python train.py --num_hidden_layers=10 --parallel_block=false --decay_shape="linear" --max_seq_len=512
Each number is 500 + 40 x the weight over its row's rms, rounded and kept within 0 to 999. Layers, rows and columns count from 0. Numbers have three digits each. The size before them is the row's rms in percent of the matrix's.

# down: layer 7 MLP down (transposed), 704x512, rms 0.161, rows 697-703, columns 128-255
# gate: layer 7 MLP gate, 704x512, rms 0.153, rows 698-703, columns 128-255
# up: layer 7 MLP up, 704x512, rms 0.166, rows 698-703, columns 128-255
down697 106:508510496510474511468480551478451525532483479497443498550507467499548492522473487543516454550553595571507452531525532542537534522504529424502502475579507536495527449508495562501490602494508484472523637475477466568509488525449534527531499467453468488427495564498491560502524513563506563487541459481537493452523469400469459578483578542551491523552492490531511465490579519530533530519462
gate698 098:511544500506518458487491526525482571506517540431570545447394456519391417532498477539530552467520523486486507556461484596510463446450484491476508568517499503527493523548406560445471485481524456509480468507475511549508555475542504460485462590475562514499485487538504553499539539504527572446359522546501495501531535398462518498498515540484530458539553489568480471498494530550520528431583
up698 097:477493461499455473483490534462466478460522387515515473479502475488473461539535513545425519502506453502585446491512488424511538538467536477491482571523539449525476501451499533544466586492493470474531472512441542492511452473513495508514537455464522482541429497470442458476463499511428468516520557516465545563525463530515438576524550419535470494499456492469466529499529514546523544493510
down698 096:520423563502479495451479512488462471465512481532509501487467510568518477504548548516477552528477448497503558453491513443509530470565621489493552530431553537559547501513567538414442486516497485554457479471487448496535513533445524486561509496521459509513545519455451451544504546475471530576532520578539504521465506451468478501505508453531477510433457514423577529465570373480491429430518
gate699 094:466516487554461485529502515451536515480556470447560466570492506421528476468553539439459516501614504496470503508529422508439520453527424580491550522481509438570500469541542453502527458505468529460567559546450496469468511566545422483443539519540572447517509508507475510477476455538436511500505561512494542435532513437524472534460469569448465417477535479478482472582479518524513442504480
up699 092:536592474532459487478518456461519502458502521526562521507494475499463481474421484422486526518541503491540545479488433484478452514516566431542508468549459488455537510499560436443458473475556506520504513498525447541517519440526568482512507447498485398513466449443436495540470557501539467461537478516485432504519462470479456467524545595469541508453445509554521428521555429499457478494441
down699 099:543449526477543487473508531444538456481470463582515520528528519532484492508513457535511475505496456456495467517530526524445482515430457504428526525602503489544404501544591546460489509498577482520455510470569451454483507462460512554533477562470507497445456488493458473542515512479509481484509485491556480451470581547504521468444504440501584440557484543484496510480480516429509499499502
gate700 102:443537534479473534501510470517449564558481537581522530441575471500460544498482487516482526511500517473544458421549477476554514510474492593544517511452521440499455479400471583465450515472512547525462513475574475520438433488563458491457505481506533508538451532518545493563497483460440461506556460455501462560549514406434581495442462471432519534520529530539523489446504536476483463481489
up700 099:579489468485547462533540526467529432495512465488422469476501461519435484455504490479498561455444459443454539539518522488499451498445540493493468415585589525473546456523558460575577459526431480494471544489503491453548500495428464498480442494489456497461572524454536606490379505465469484529409510498483547514465521504541482468516503521515418522482550488415490529491541500517526519435401
down700 108:501484474470514434496502503494556566462578447407461421460553494559432499446510438492527493519485530545502519502500540475439482446569481587467407488536474526535508454485508550458467369452486520536520483475523523448451489498532554543476584570530445523523426469537463493537498534527505500453430574558497571442538532432493508550513494469438563519529455486469544461511537527529472467508494
gate701 091:504476496455479507564488431474487466485511520488514512492489478447444490509445459444497407517497527445566441560562506459534563521491507464514502511497478518478549484489521448519484506454484553468477426537517499462409467488482550437496520525498557479562480443473503486546426550519532551547521465501457542517443496440501470506507505513443436467571449413431424440501597487444549553474439
up701 092:494477499538560554483494542534503501547483463564508439441460447507485530511500587532542515483452472547460447532440480514472475527529453484508464502508477445473478525521521542469526538490521489489543552466490437593548572537528442513474524495477420469508501423505523512513460506436452601486545446536481491498540513503571524524519513472534516456486511467535474618511512441481492455512493
down701 099:505548500495437471500472506538519442492556495563528604496549477458452506508477551464448516444468503481473524545502478495541486443483668463497530483523469492481447423481493400513463503539546428551536496580503491444527490444555517406442458540460507478519555491447535412490503500572485442515502453499479546517574488478435431478435526470473524475532508447553478512503493458463456546477501
gate702 103:461523445453479443514553490476504509522453513528444491540509478516442448482514563541392549470528448462498520561529466529500555427512580549488494441521471462455522559508510481472533510488524546476503491478499535430535458489520556518453530460446555526497486546520534466510493524452504502499538536462479528507400501524497502518494487512544512518500482569516456486487476486465517484519515
up702 100:449479557502472531507567526534513592507458522464497551570546569510484518540507495563523474555468519501491412452514505482501518512509488508512531436483447454507491537479490567470489493428471524524536515418526490540482507464470420510476548531467522449437504442481416478484486526522475551548482500506522473470533531508471422489555529436443438506462532521533531584555488490535490499487562
down702 101:544420576499499533536496525470469461524571484490523498514459431446498536473547479455555462541481433527483505483503522511552533469539468474521479519529519460594510506436492548536490483481425456520529496441462423488518584554545445508544473354539561579509491451476460528519548560480507490419443506470504482465513416457493418546500475486463478458457406523497513450496491449617481458495556
gate703 104:452494538514557513608495516467498473543528501503543460486449510504508537542545602477466454436461420498474552491453503562565546517499474460502485486506467481457446527514435529495418536493544475483495475388518530489455494550481475548543571457525526527491545505495535560493511541509456554466516502535522497537540541559463494457504454484481505521579516379384541432541534467471481601540530
up703 106:536471500473632617547451485505461451438549426428559492467515566459484574531582548535499490505442483503521482459495427486513458501566499432515486511435525530516535501461533458521462467537420457531443528454470495413543442496501422583511489458504532496445470523567544519495449587532459594533438471523451491500457536539501481464550467512526524465558486445508479503491496525472539521538596
down703 108:450515489550518488526519488484517514509501517597523518513549492486504542473481547514513443470570530466502505466444479493546513504534451529545413522517524474457577570475455567536439458584546505510496518517502533539513490543433480515490566545488543537500531481456518520486530493499494504491508506556529469516467527521496484465494517421506555499491573527503518552570588492508514437515493